python train.py --num_key_value_heads=4 --hidden_act="squared_relu" --positions="learned" --qk_norm=true --extras=["some layers without attention", "gated attention", "attention sinks", "a smear gate", "an embedding shortcut", "capped logits"] --init_std_o=0.0276 --init_std_up=0.0276 --learning_rate=0.00219 --weight_decay=0.1 --lr_head=0.0231 --decay_shape="linear" --dataset="wikipedia_en"
Each number is 128 + 32 x the weight over its row's rms, rounded and kept within 0 to 255. Layers, rows and columns count from 0. Numbers have three digits each. The size before them is the row's rms in percent of the matrix's.

# layer 2 MLP up, 1024x256, rms 0.0812, rows 193-247, columns 0-127
090:192122078172067138087157178130169147116159164124115130135156215174083156096142127152176123157085155168172110149087102176084120122128135105158117113123154146162171107143134167097182149149106146149087083234117114115169098059064071127135118134122114150129108136138104132104165196106169106126175085127095166153183140188168130161111146131129123103112137139117123077120157158063101107175141
101:153150095105103140063102104180142151147129149115156166132187084132097143082045139167109085156070073139102114040118077088114106127158110137155107142149147100117152123109168113175103093151155136161103089166125103167167102125212127140152114142112137173108086100164130118077149134149165139157118155112115108130088120149100086223090148137091174148110089225102130116192121138127155149146024
111:176177131133100132074134122152154141055140136115138175139134129108074146219162123114101156175108165059144177125117110077164115120168100090042127134148176124093158091091077148148086073140158121094145129166135138107129141159147097169138111092147150163086220114147131100141138137096098107122106020109120107141092107127076079149080078106169147116088133175190093146148111100143136138141120
089:133134095147122158139125131189164118129186193131103149093175162133146122142103106059121105084117121203125118144149097147168183095223106132136098132104107107219169163094171188147142106100099185110130091161154111123190118126158113083124122136099130139136159107135137081129148073123110139093109062134142109132066147146150096140058080092081135081170106067147114102131110113122110152159043
055:185152029123131096120080118159096111122110155154141143105107134110077123194161120099115166112121087147136177145132122113138093187105105074134104127198116161193122107151137083145128114125123133129194139176111056173151154119131086093125062178178105187102134115107121141148159095150094088145138080137111171118074136135143071108109081075161166159132147151162155092142063126114111128156151
095:145165097112134173139109103151099104109144152119181127133130077129089105187106228094103183089122123123158125146153105116111166153163102148113122174130115171118103137138122196188089134115092136138119155155160169156144147130126098119129113097099141142122175096101124086115159111151067100123126084149164072171133106144074129115132126080115133111075098100139196077141089107060131137152135
094:205097102109110089128028172122150115090115137099157110081094090154115101130131219103144193135087094149163063094159125163205138092144096122084029147139188129095166088154136136069173141138150129125120178137085114175121137090176126109130144119191128195006182129120136137144101142085135119136185118153108164160097121100148117145166110100085140156137129125130134111130120139135107124180117
102:167150122128113153142073139178139121078100177154143138120124126089110152166178148108157137101127133156140117100063111151174079183116133108137164143162100127138091160152167152140104116112106132129116121132165090124126133136084111156079081112142192118117145116160112057131082117150113117164170057101112153209099113121023122216073121136123122180161142181102176146153071169184100110088198
110:154125120096131140129124131140142166144165129123167092138067119152091129202105172119149132143057117154124096104160110120162112104105153108091137064168117130145064126169160136123093115108108159111149120195077103130128163146155070069121140115135158159130136175172088115119160100132181151161148111156105179114095128153103092158067123070161106145094093181095102136116123160106057115136167
101:172135111158125083111137133138115134080078139128114159168201134141135169128136178060113127127151069192111125146154061127112164120178134114073121115156095107162132118128078112107070153112140137141194193141112107181148114116157077091141127123143150164076174109132122096126159089133083094120104095173106167173133083156172149156132129132139111111139097124153186179122142099125086105181107
108:126110112130106157080145143151099192118126107147130115093153096169136175147143113159130096113077104186154151128123113191166129078190152028148133170141119117147146132143124141124138103115086142119119127127164083113099112082093116114163105173119145101141162136084147136189114094100095101073117096127142167201155109130066039120129127065126114138168134064141155127102119173097174127059138
103:140129138174118165103108132148148159110146098142097131103149137136141072165083151165126158137139149142104105053133139138130141158113163116133136159179154137164143109143156115118101170196102114140153149140148119151120096100142088141140097136127232177154146134151117120130116119134155125090104046104126151214051171147168106115132104095164138195139132102079148170133059079159157058120080
097:132140107146128071140152135138116135125177135129114115135132148130057062144080146108065146150159054152140145160141160156180149108064097093118124100210170169044156146186167116108116128154077122112158120162104142129113170120150055137075110122120139131120079106169104077116135097101173156167195080109086166161113146098138093129172114047134114158143153139183142124142065161113114080178092
091:133163056133101097060115144180103136077134077128115139139098090178126107157177177109072122113124093092088084143145137133187164133128118155169147087155154149155172191107092140119151124154119184122208118137074089159139147133131122120120148166192152105010146128087060117115131107098110161098097107064054127203113107112127098142167137148157188144110102124107111164115131183125114097157123
112:149125088103111110085134167163164082084159102187163094121144149112109159156089208144108127142114152140148108096123131150187090128119143123138113118130119121132158169137149206085132133113156059122109106133116126132153106161212114158107088119141179195096162085054163175118112098115155124052130083197128105105131122109091096154107067075174134139121148178118126056189112133133075098094141
102:135136064104122096091136119156064116079151143098163135082153172161047125076132145128086169067110095088083179154185086089130082108125102116140157130158138087105091116167104093173122110116114125073196140231139156160132148131173133105147117190077109132149154050105122135163158116128154117091141098134076154147113129096140162082180107120157138159122111151146134127129139082151078089115104
113:153196112110092008093106124132136102126148131051196080116156159128089164120102154141101117082103076166106097127124163139145141155148162136137114145177097147096123141124099097077090139160142101035122125177133064115143178166090106170102174122141149153085131075050097168141152156162144119138094150072118187132094123130110084167119155128143098159104151112178122112116108135125140115182048
113:146143122118104112117126151167131137105198112150150113130139117149079075184106161168141153087167166203162114143189170184125111109129102102112122110135080101124075049182084130089098158100071138118129173135185101154144134139133118064140113167148155174117151128094125125152106202062112102169179138096101180159139155109123089187145074131189103149134050103104164140103050153115138065127094
099:193165110103119064155104131142138056121133183094125152139144103114116131158124125085076118080113074109170104171171094145127184156133138109106132128140116083091073106163131108139124159117112124144109139155205117111155137085123101117099065149185161163150176106123209103139122165088078078083143098125106138135111183146090134143123124119117109135112149149191121113101065176125115048135143
096:157132076140160105137133186146161139111142132108189117134136088150107072154196206084153125129121124132112132079142139103073116076178134105134121100158186130093181134109148044189097109128099172145141140132114105135140152168162146073097077151181171136095110088101158120175122156112085131132144107126149144103164173171133094156236146094131118102127156140131169109179143157122122085177130
093:159150110143141105131136122133133128119113180085150156175205157115122077104131253137141152157126126115096161191131142148133155172097176129113104142142100136170080113156103092116129142101166143085126165129142022127175138137098108101134139149135166124143211139164083040128114080137111099123118145134160090128123073117140081168073090136139123136139169099106157147132091131101143120123133
106:135116127149123109101124121153165090119086115171185115137152106131140092123135140083148095136113176149157189120150101171149098134071159120065138083159098138167056152138186144136148112081121153083142135150151124209138195118119118110071132149085144178145173084134198127127058147130162093125116134116094081103132101092159132150088096131125139150122116136141109154154162139103184096094136
107:139155108109135113110066151125140126133166144077141090068167122129112101129093081116167148056196140109107176110120131201168128100100122099170103146163127055207086186121132166135148145160185126140154151130157053114184129123171110103106120092093137147150127142084092129130123097168167118158132117155123120157136083130086128091126110095094095130150177095145143118129104106118084146156112
103:146174138124118139047121150203130092113155093138122206085142172105168115100163164143097150111167111104165130123115137177118079148120195072079104091137111143179149160121070052112083136166165083117145136229117090130141127085156104108116107142161104131090164102117127127151095136110101074103168117066150176160136155120159109136099101117100111149081115128103209115170107078146135147123156
107:176116101126112108107105123179132064065127176163128129140125133151091131095128117139114187155169122063152154123076142145131110078205122106115113113137110110174099137134095154108081114127145108137108174144146093130166148151107092133044092102092131134121159166148156085164174139135149091088166168092052147135084116154061077088176132164154080130149159135143136152135074094103114122185152
101:153167104128117172114054137144168066106152164110099085098140094136118143165148110077166058112062096198118128155130135139124146125119074130136163144114109163104125127124165125189065109125079093115106127130137145169181116122153134096099172111167108171120152094102168075155130110143149165145170178104118101139063098163101119124149113048178137114087180096173148103129131186121074127115115
113:154094094157117105127112130117122102164151113199157159134096144165103079121138145104131129100104120133181139196140089129112126165090101102090131167156151130189076152162055202072159156146123131110117145153109116100183152091152096129147100134128125141125098114100138113131082172141121121113064147193153155141107101142052117094138120079157160146152135093102137113124081083104106171140115
052:172100121154086093124136138205146129191108223117135129135110166115108119137140141111127107103093126162108146122061135130079127149143098074100092136161121116157110152132069149166099128168064154065152147205130058211200160117173106121104084096135163162115134128097123107126111095104113108084140115167125130146101117154106081184083177109124128186084115127115145088085102141132127111147097
091:167129110100122104129135109140100146208145075152142150143242151159113169082105107122153179155154140139100149142102147098128105099111112064028093153165109185087149114173091168142120158177105150185098116156151108105135144144117084137070059108128096102178154130116114086133154091140110095126140162224098111154106074139148170134132134113155085145140107182129142119144108146103095087143140
108:155160137211134093080126113162153055099131142155139141169094112181102095132137130145105110086103114164173117096137121135116170154111089141149141081128101118161117110122083127137142119135157092115162091143167128171133187103093132111090097093143155086136142081056112041109102135182134172092127045132145152162111138082102118133125078104135122166149142165093156076111146100094115100160164
109:163179142142125118140159116151153100079150178131086101104135085167103122184102111144130092127088139113113121151187095079133108121179098110113133136169177120128158136162144127130143082105112124112103130143154079152200126082100115057166060158126130101094086076134152024170136120124111144129167077117116129145156131140108095124092113162081096087065187113138153132105132110104099103118177
091:164101122109127087131125110111154064143157118095123131128090100121139149122124131162229172165086133149110117139137142101181113112136101145179178094160167132135097130200105150144122138147146195101122160237143119120127146119105079097105123122074104150145174126135143140132098135182144109120112125083072155127148080104144137111067104156138199122137103119136121130177172107136100146170107
063:175189110170066037058119206209112112126122153159171094134135136107070164133144175108093143153126112161092157101141111164108136099145114076128068063224126148145146117149118120129150140105141147122094172217167072158109135103072044149143101128150165173145107097133065100084100146108153115096165052127117149151085088115117089169150164088127160178152152145140156072138055118129124108094120
108:180161099117120101128078230121126098084124151158131139142157150110156100170165152061098134158167132109097130097134116168076151163159197133095119135169087158147141090173076137124122120107133116099148136149132083149148138081121105089108111126185153141090185144145163139109143106085143145111112086109127111154066156155210087112136149082161109134152123106143161109113165159125138124128125
088:165133102171106151073098074147158096160113132101154099133191094156105166118152178113167213124201185130131105142067126155151134082146140077141076073110105132131126086075063203159126155107154127151098116164089125132147107088166057125120127106186173125125138084111118101143119157131172120074169100103140103112117036110120111125155074071142181121076101088128147090171172085104155060143095
060:213162130131087093120075120157128119113200143158183103073166129130124133152076149119111144144124155109157114175159147139110112139200076131103098139141100183156163172068134138107129113136106180115147138169205124155135154113109109154115123119097117151126203070049114033112192144100175171120094122148160148161099076137139096155199094051123173157118115137080102148126070171143143140140077
107:149144104159117074099086135148145138093123141140134114137152064174082148107074120115109123128101151171100114142170092183122114120102185134164124144161069125130114127105140186106115135104162056123117137161134096125109098132094102151138065136134201145119122130085133098107178150117113120132141144160128152130088123156046106126087127148123159119154191102135171081097138107169142084112140
097:153154137154130145117066125122133118073130122139133166076190148165075113082099189106151124120159174119185151135124116158114147178112142128117091066158158118133096088134161215065122108125119144100112133161162142117138149151117107128048117096100155099123127106141132172085201088162110124129114122135118125142173077175126125100152105147137143087069139118107131146125139088154122182156117
093:156153100200062119128119150135154098145146151163117114114137114106107123107139171133123163117035106106081078110123090109181169136169169094125066143159134147139157085107157129092141112133152141036108159170168069130149150079134103081080129172161153205101153116097138147085119108088115090174166097147121102178103170126116081114139160120135160102151108090135156125123085174113105061120134
106:143124105161099118116118165103108135118133178156095137113190137149104100117087104102156124126163130144149108095158078103127108093140147139133152139149094119131118091184084194166122130127124151082088182152175074114140195115142121126132160186174149141069127106106092103069081194110108078133134087116124102168169128104140114114200135117105149109098108194147121146107137124146026058171114
098:130090099108114121159100125125132124132084123098112106103132113159139073167100176207153097135118126182169145184167144080139105086126116124119140169233115168163092138129119224128099136192094197122161143165137082090118106098151079147086120135173079103122159120166117153118172119065174144150136112095170170100104130141119135113143097112178102158153163166101145093135089089155019115135060
099:180152061143125112091110160161125068094115176156181116095155149104163125167168165097102105124139076125139112144134109183173148181114157138143104124141142167166108088073128097128048075106171116154109144145090088122173181095152134102102085110136102169149081152118126108141154152147124121088088125114107124156070139100101123146142115169152114153160137148153116168119102192112149085142164
086:174124160191091138081155192148108117116141147143128118148114119095091127147112157178099134122135093200083105181071116124117134066138148124130113058162154098130083168147154115090188162116114129108180107119153078138133141193150127123124119087106145132088163083076088081165101138164151129067213126142146165144110111184134114116145084092129110136133118197117150167105152143126116128124073
091:150081083126115133110171140172115139106112161173104102089126111136105155077167124077128130117184098103195149122159146202086076072138122116135042119157111113163120123093123104077137149105093109134121128148115100207143131144129102141083145108134120180100124058121146138136135084138130111119124086126096152164131082128100085150137136165145225126108149146122150080086083141062158130163158
107:182150131114127116137110171139117153111097120137122148046135143220137126217130124090127076122081146118167151112100053154191129065134107112151155144156106135172154081157084118125060134098088117111087094179165143120118118102123098076113133116141138154103112100112080128076157126111050106066165109149134155125080052175155107114071171131088112122124170142117086136154091118169138092166105
102:151169121112109133095118145164147120081156132152130079121153123125105155104171138126140179069073174183134139134139182116095127084215120132081118123142098124048111082125176137119132144124056154114128141161138134149139164111137098125104152124132128164138136123150098078187134104114130115103107112120144133102151077158126117159155088121092139118107143088116192110162111085107134118198157
113:212142088185078061116094155211167103119093120110135127140160156153124183127101155132073145099095147070115167124046120094151112091176122096131091123128125142140107107158059088148087097175088128099095123139121121128162138100163124141113052125162105208140174140110169111117142065156169108065134125153090058169110156132150124126140123116216195126168160089089164096137122153123091198137151
106:135129111111140097106122108122153113176127077147092077123104117119107115103141180081121112129089076105169114120201146215113098171124124092097041093149099086152099093126084139115104131119134132140149140123105120126196148056117122144168145134115151152122130133106070130162194137140099125101133078092121136151129161107133070102145099131145119130156148145094109152102163129157092168180138
125:159091132170127118119067158158117113137116097191158119102134176191112125136139168115102174104065091171135137109107109169163137080154067071144131121152116089116168160144162107170082051140120115127163138141183107121119163099068122110137020105133128218096169146073127096142109110182077090174136092116169149122173103112103090131171118073125123101162158100145136135127145140145138185103132
098:154206083149158139061122128162151073081133112122102143107113073117105138172149155129104140113064123161117066154088127121161156101122079151124148127191121132134179171112136111147084168114100117071148152155115113115153100082114092114078110146149202147083128130093191098117087079113121077112171093169148102168139130122085099128229088137094116114116054125142155179145091176120141078119127
113:160112115093106127104110127145093107104128133185090134133120084156105120084092128127107114197145138142116129172128126175157081107123084115120153074147091076180164084131111136078123106158152097031084132171156199144160135180155096152118106153133164161087179062187142112093105131106108098127130096106149120129137094072128051171156138149159131158120120112100153163160132154179106140107090
089:142133112104109116099101215167089115116118167136137109125150128121068080157153121094120155181129088130131090137111153146073132126130114156151094105108144165136152099078173128192126184136140112123145150142108112198207190154120117099095118096129126161065096084105056127085066144103177149144188170136116128086052132112047112161176123129115166093099186144142133148128151157106135097171125
101:148169083137097103139141115171082104132188165150161095147122146139104155160129188038086116201147134091214168149140140187163085171143099097134147151166167115131161165130125155094081079185094132129141077158106076159152102172066101059115101086122134142120175062118105127093112098125132099095146165117114096114081141180122132089146126098108143102127138144135140125118137114152109126117122
083:136082107109133079133159119185144185147121153164126071139137105139123095127131154086147073080148106126179145148139123127116133107176082082150130118150135137164124164119128157168102056092125117107139101179203112131122113106176059126126122152144130183084116122059140126083134183215132109040120093111099158142127161127122136119152138091173183136122107153033089070191077146115142135113163
121:127125082141107107105116117165144141129123205181072094141143108138091115121111153101150084118119149151138178098145123140216092123131116124123141111196137171217185124147179116137095096109134126142105098175123114156108156106093074128041105077159074119084162118118060148141126131132136140075144118113099186216112138125168096112140176105131097138116095125114137178140125132146153130102106
# layer 2 MLP down (transposed), 1024x256, rms 0.0745, rows 193-246, columns 0-127
101:126140112143129188143133056098075055099093049170187097157159098116204103110084153170125171124119118111114153043081170124152104138159109102150162158131106140101177153111088104145118121114156126112104133154107104166169096115197110145118081046162117147175146102126185143118136077120132123137190089149111125136098132130149146102131116089091211029129163096129104121176102097138164098095178
105:098158135169163165122083107144146064163077104119134149106130143155122174151103186120053174110105112153102147151159123149102122166049069188155174125050153121125170167123162110144081081148120137100103177142136136122124084149129100127200101162204155137092121085136093128129167132156143169114137097121117217142126100090126112129159126185113172124138158155141129148158136116067097101154157
116:156154126119150140160073105152139176165115136106120124126111134121128115150156134119087164148149099119162167047059096138152183159111119177050114192082099155125160153136115141146133113197086164122094143098166091145132135139179112126148076123121122125113168116134139084139182170134118084123170188099130128132111100112163109125110108163126107139209180138151148090136096128127137144188215
096:119102130128126135172127107123118163173142123106070100125077153129143065100087093179126146098119148188119090103165115128171131160133139068134145134083118103140105072115150137148154103156083119120137135122111122104126118146232117110123163104154167059117054140148185079169116047102126170181180163142143132117063096074176107136150141137089174187132117122117078137128149172178183134154168
055:159118165155115132142119169142132139236095086151149135102106121152188169139132147132161088098138102141117100142124100164136130065147097193144131151150098124066131148126106175147114143164095058096122094124099139171125142125142094129095108128112179142105109125101089076134172179124095159139101145124101171050095104120092136177153142138128130131119122083156125111108145139096134161189125
094:141093110133174080173131097150162149093151104143072154129131069100168133174146076119160100159202120137160099170193166103140188123139120149164133126102149125081150141136177043150164123133096125140124114076118121112118078226121119199106155127090109124171164089159121119100172140121120157124136150116131182078131095095173113156117113101167124074220187113111080131176110141194104113100190
101:181169117102163108147114110135036130137122139115118111120109109074088179126110137120152168111187075147091082158122119103128129088165093137075117155137150132119153136152099199100147153142178129108072173139091111057078167169081157105144133105164127112137115148145124170125099129138048073116153151117158166099158105121181140141161076120118094108127126111188206100101147077140100120136142
098:122154089111188130084108162153160144150054163082142136128137171132138095144086094128161123141073119108128133121086166148136103117161147132145138147106179108093115164108131186126126114124083121120078153069105153202080118090117041102173088136107091174121114139109154120146178122159094143108121116158163158091109132100167169103131103102127100115114131080134150149177121184122114113138100
113:145109109089137177207162120132162112194128137148125182192158127091141107114118171144105196122089100142087132074159115129071146075088185112112124100176142114097088166043073115153101107116151119162155138159149139163147060149121108113108131139169099119049104182092116143169132144129093119136212105164115170074148127174119079117149117158105134148082162125103163137153144125092120111173165
096:067108133091153185100130075082085155115123126130172107146111085100074092113151116094096164131192129153134117158170178162149062120063120128171162126118111137098141109165040123093089168137127124124126138136165131079122173159142066080183104131138144163160186103155126142092195138100115107165162216109170186108168131129100088196130155099117138084097119101152127194118118083175098095104084
107:127150111140150124176131180134095123146096128084169107153161124151082163154183125042136112088086127169108110095104111079145101167138088145107161149156106152110133122091140117087078146132147193136124096171120100114136133107072097086150159116139124112091065091119136130210120127125150180125124185120158149071131115113147147165153106112118119142072165046156076088115109189104145145147153
102:081104153075139108212137114186137156157147111109153041134092118141184072194144120167112106122124133103090181083080065128140111200074153115162088149084093130086162096146048122170095175161166084116191078087140106099107126169087159146079084178150128129163114166068116168121120126127142049141113111172151178131115136171097155116111163156185156139126059085112112153160099090120175108099083
105:119123226217134255097149116118151143100165085162165141146107122145171127102138122146033131115139109112124108162129146120126129140176138161185131073129125088121163129136171092083198172092165091129120106088070141081086107123116094098156146123138163130169136106136123130200093088141167107120153086104156146087105124050151145099129162122093154130114109130077119116096114173132167135185137
086:101217163112097183083123149123165161094123163128174124117123164149184109154160135124141118160098114110114145099104120155093055196145158093117165082089108114107112129100133117160101112071130164135125091000112122118131134124189153110123119132102097146122141169182162118143133168134136125154082117121167142165140197156138129090100121167178151109140136086167176170100214103177135103155098
104:121109165145070148134140093117087155145093140121130071121128110143160163120160119143150158168135098132095136106140103135159137177121163121140145146132084097092105201144111148136130090162133150116142045110161134110145139096119208106152093138127141109175197193102061129142138137163160106086180077160105144106098100139096117095090163160119116163079135174140114161054069095087119142104107
109:153137144167083121166199127149105113110104138203135159117167166131177165115091149118133141081166110164129086169123132158098117092137129163091066115141132112056182146076106069107144169210120096147113125116113136090094124159059127103210132124106085128150084096146105088248137112120103206119114119138153070139113146117150138062077123151126130136132161149101152063115155112073090131157157
118:119157127125185105132155111151137128150071119119149127190080115098137110141148133135136156173119128134136154101099152084094148118101080154160196155132106073085152120086156130157127150146062159070077125104119138151108078131168086151145113186162120112108133159163109155112085119069126146172166102113144113118135129089106093090082099195066112050157153176149194110212138126159122152135136
107:137160131141145176104126135114104128101135104074203119140126111143123092156128110120103143094166102132126160178100153106152126124186122100151100058113173150102080098109136125182129119208121127119092119108101177133115135163127154144123185110129147087222091082094109158137159109155155138145148082177127191126160091104125129129092146183153125134125129100134156164106164102121150129095159
097:169106143159123113134143157087124186111095126146139176110127095154151129144181080149122119160089102132099082112134135155192165143160107136092089153065193106066036146051151127081162173143132171126097146075141166057091132117153134136097069116126150152079130114107176119138181146169153122093115105125162140118145192115150195104151121120133179076191144016137056157201096089128138157139160
098:113151150126119132158152130111055027124069192163137126114134135104155169094109086183111136143080141089090147133094091147166122114112175113166062071079116103169160131103151151169078092123113169146183183117099083132168067115088147135138102173103141171112158170153134123128174088067079161113104096151172132084125131181170138122146089078148112129138165085093145128111145068157125124051146
088:096102130079160116128079111102129154147161179128161148107171153134134075100123145135126131120152156112139118118176108182127146126116120146058131171104091105105161162179116058128134132037135136076146090056177125130151104155109153118103081091164138132102075136118070132119097139129138094114169120076080137156120132113125098131092107138120107085095162128126121149171141107133136192116183
109:122154147080137107149144107116140104099125095086185116089083104102137189109100134147093160109128139144181103071131127081111104231107127110086134197173156122142109134129143143154135170118119107114108100117118156157152137095121160090111112192083107139140022097112159142110162199140146058129070152143174097118148164115121148142048112166140120115066124110100133154105168144143150099156125
102:095083157161128173175169125125128136153099148176136111161138138098068126125107097108164144120126138078080108138143132154167184115140163101162182076093199211148080129146087104122131157157107119167162069063133139114149157134146152073116208185178169198181150085058151119127091082111122111136115106125088146122130156167094129064137126136112126113151109123124129195109107161135117072134175
103:086109123067138042133163129101121222148132166045126159132114132079108196091142139179100134099076144145163110114097134104161195149184084075091122145076100146123145120149070117133107206173223170109109075116153138057139204081147126144128146146160126065127115141147141161094062147101139143171103108114172126073133090107137171096115144073126128169135154126091108114103190114091187132136149
105:102091142183155115125066159105162145105143113108098085131116175142127118114093110105098078110157123146105166147105115177155149068132089147135129120106105131144154093133151089097114133107173090039134147139124157124157137174167143110083158116113119125145143118122086184113123121085174138101136104150177154133105142102097096122151081170149119163134096082122199128172147151130186082080071
092:116109137113099088093146110083111204133103101099151145133070188059184170146138177097119140141090081121152135126067157162178081168138138112172162180129097088158117125156114152139112116116086146151119099000143109107155121184088101116117085182152183150165156107051079114131097130138114127131079135168124092164126083101113105097121152157188026067112100092153130111126130164130110187166110
115:125103180181094108121146145149137081168117127089096184104116111119152184172125164164141148146149133092166109187153153164139108109138172108129120138131138082092146118120072113138158212088082053104076129097157131098148160126092138107133129146127101153059086081150120118110133149112131125149130176114110116155158069079114171123116153073149140124181113094134167095120138100175093126173150
050:167175086181200146150081107090138168137135087127147161124171154149133116158104080156092131192111200120122133077126148080151088181126124135087132113146118137124165123133134123067142142168140132093107112083125131150080138042113154143157110123130068098106129135153147082099108131159140100196097148159042176098154152086113045149139062171196161138095177103155115078095187141098139190162117
088:100105172115106213157101103112165098152058161195151192137122162124155176133107116102143159161131100093107145092134151084130092122122118111134174140110153121052137127109195065133115135126088111176165138127145110084121115137138097110141098178142108175179117163153143132111141118148101163152142097181068102116095142116108131099145159168196108112126104123143092101146112065129118144152127
098:133233163109095082116158140167090186096142150124176127127159127170125148071138109125103127178057102123111134134113089068154144117138109159135095075113119148077158065130138168084091165125175107082149136073154141171133198106099129112108104148082107157134119110095106109136100172127134128107116137215138084166072097116098127154096101100073129083066151165063134112077139156089097108161139
107:164164191144105063114112110155118114116152122108146135105118123182091226105112094172072122100142106158158170154165098088141105129119094106158131090142194125131112171140081104175157156071169113108117087120158092099144156132120145132146137120079141112189150093089182049159146160134141120108122107171091088183130102122113101090081102146092103086058149141121076137075123085076067163156113
087:105079201153056144127155123055134116135093127155113115147132107141138119176078150118022136153159150130125105110143129161128097171158117078082078139062151165180156095123164134088106160068065134128125128078131138155107101097139163103159152123134089157131169151188115078072075162129148180146088167119134167094119106041105159083165139098145117136144190137145143141116105104134082162154140
058:149136103146189123144125081077122119117123120091160093114170075089121157121176099097183143075123136139106170098116077087155158092091133163124144107155096207129115144132145164115185148129156088126126065154106138179133152129111131102098114144143117102157108113157145103165149147133101162103092144139117144088128106121128165107111181054201085116161097134139201114126152086118155100086139
108:089138153131132041119158172121105084161104139139163080147109112139087126139181109116129127035105121123165100097106144126147118146110093094182147154106116130134130152149132140118083145141150091157130110112103162177155160143100144106146085178108163155100134109143159196165058208144107164121089172102066137092084165135177130119119186124148121151108132129122139071106124100123104077110091
087:190183103132190143113130105093096178158183120173123134087109129121128132133102115138127099172115132090129126084158121094147086149148126115144118169081137146125165109163150073115119125100102167113144089082144192103129126140102242166099129125112163173171098118125146135105143093088165114118130115149085127138133209132134161180103212171199142103167121090159095148095108132143099151145107
061:136108135151137155171087115154166074119052106139104134099181176067139174141125081178128094124154116164101159060173148147131141147110136087147085137126093106063157091161120131152137116168170154121150075093165118133112137114109168176144164173118131103070138152087136144127185137064140151074130178103116122142162106153148162125078110120166129169128134100120114137126122114086202205093160
106:098089126101140163111131113098142155099105158137124064136135143179079146081108096053110090165118092124157068183129145163064122140068154060181129175076137135111119153106131149130142142096154104127136172090121080102118090128094083157142115112150139096127078159171170123071125145169121117143079101190107104098124168055098108135069123129132144094163123112200064145126119139089161133130161
092:099137169120145116164152151162121147137095110146165135128092194102088116071110145140166118159156149136138173144131157103169122145128149196091142126048148145094104112131116149088112103118187171131139121056054161108126099127122178091139108091150175090084070190133073084112108059100113168151047138182101117127160165133121098180086197141151109070140112161145189088120182108162173149113116
105:126134106166110128110144121119125188128092092170157171120148115118196092145119144124139140236074092142092118126092131134142103173096142099138128165136157123208122098118152061099165162150121147107151155064092108133067085117204090102165087136175107152121126170120145125178134060107102097156142136174111157133118144100062098122072151152053168118140145151134103108107215155144166145120138
104:140106139112121081133114121071185180069121136143106145077104136140165106095150061153145068151096167150138127114163122096153098146185121150154137140120146114136137120115104090114083097135144110162095224149108133099151053203139125186115109194059063136104127114137111177140193104136159168125149171135151090107130110129147196124097143131137137133141082121036065170142114194119141203130037
101:115113148149102120176062126135087101104095104150201152125076126165107160166152162061161186182152155172124153140092155190102090130094129093122136169177102118086142086190168080153185151153153112100146135123062178081123150089170114196158118097174056058112098127200108125101093127157126086140130122131130146164050130127132208110123122149102141170131159117106147112104195069145085106086131
093:146132135110068100187102189178105193143131166179145161123153103074072219169091131126178077146138108101138106096114133071111105117170149140113098107124128130154179156123078108153092148154154157101162150028150090133187098109082087104089121150054157177079103131095167137143118194175148127171125181145180112080142142122089127170107149130167096117113111162135150109135086130107123146134088
081:110200119128093136109146130105125119168084122115099132148146155122124118096116168103048139133150130122146126109080225067122164137090133151109126153158110039126117141130121173101183130155061112110093165022104105044175102086160101128141069159166160091122147115154110152147100104133144142134148199117135106174130193175094171096077156156134104133180171131110138121099106152198133135051107
100:156151116067077102118109104099169135167106150169100169094138127116163119147133171153104079078141184139101180105141134059117121128100148142109160132139152085188153034113107127125115084127081162150129155060033181161057091121168127082172076179167147157104204120128124129177134075076144074159117073164153175118147115110131141143105123106166156096124077078132119129140087155104187132153132
109:118127120141121148125172098108049135148114131116098172187155128163127104128140097191110111177096162105127083160121155128181140147091123116114144169058101081088093145142166176112125102104158144166195100126132102114155137091134102109109179164071183120145086125137181094079115166155110123123060128145097080115085177129086070115082134154109156110155119170120130173185110133102103116091133
101:070121149111098141161134150120128158113167138134148124067138132105166156199102136131116106110103187152165119186090082128135159143095136131182126163129134089092115102064099094120065084150131181103166135121084090074160130103138182164075088156178122139198165170108127113177130152129109122158128154080142087096135069115099157043124138182149125106125144116135119095155113097141124113153145
122:132133160136122141165061144150148141120124104122139148120160123127073079126099139098143156160078189142129133108140144118189112154134178119120124056130114140091126044093147042087136185162146146133176156129130136087098084124172120172149134128078073116135094145178129094095085133035132074092112139139117186101130144166128121094104132174132094112189063165134127163125071099129118148114135
093:115149156106107149184113154129127060145130154132149112084079171087109128136181169109092083132097119140169133100147106100132100180193148131098070064156143158120145166160065086148191168155135037135112130093135119086185122055140122088098142167134131085132100074162133119132193130099089149088178152112124144113119141109155103091121174097141122110173110133111115120174134127139149159155187
128:113188152108117089096141120194170128151211154082128111113124068120112164093138098074141119130089124131151070107083146088111063129106126124143180094157102107166124201129126147054138124081070094149106046149162171142137209132139112120100107171133139082177121091118125111108102162134156145133130167088074090143096137120110152123114163106171114112067169120091068136142080154106095148106118
093:144199155143115094082129130155173118133057109119102132110126099186163132161118182158096093155106083100125107117077135084127157127123102133095025149150103137089179052150143169044139103098125142098223140077069140151149137126122147105106148163114158169057135132136077158138141154143137123151091153116094095146151113153139094119137109132147106098168120138135170049092146215164143121139144
112:092157132130166107153112116154147149156142116134091068166167136150111120161158135136092153145081188137098117197155175087193199162104105053153150113090068115106186101084132090129078165162129146172140150139080162076092107079142117171118054120138150126129143172103166152127186140159115138094128163146161150126100131146095156125097092140100149115156128105078136072096106151152121088120155
089:145098148149114112139085116091220093081095131190066126167150153061200121110129133120185064106114085073081248166079146106142120149108143113145163132082055092099150144155133139107102104091129102070110142098115135144158136107166167129085036133098085147146133148123137150140170081152127101121090124172135061091117168143135114124078134137155143171125126094125167115140143091094144131086101
110:174200114083083110153133141137153095109115115166142117162110071178114155085125096033153118070126134124097125122175135103116215120069154177173090127088161197141131102158104108114146123122140097139130125110137126139168066172113154129110148131141119136131148137170089083058169078119129133160154121128049145179104175120169106183144162127108110137150084070115104130144080157125199160104147
106:179170109181092114078099166178193078152113079139111151136135122088210180093161163132115098091096134162138135110121104191134149154191118150091121165092115124125152100116144114131159090089143138111108089060070139184146143113161134082176131086126149160109158093101064125147079142140071111146105084153165089057104148161155177139152109113146125100137113096136154101159094165136176119192130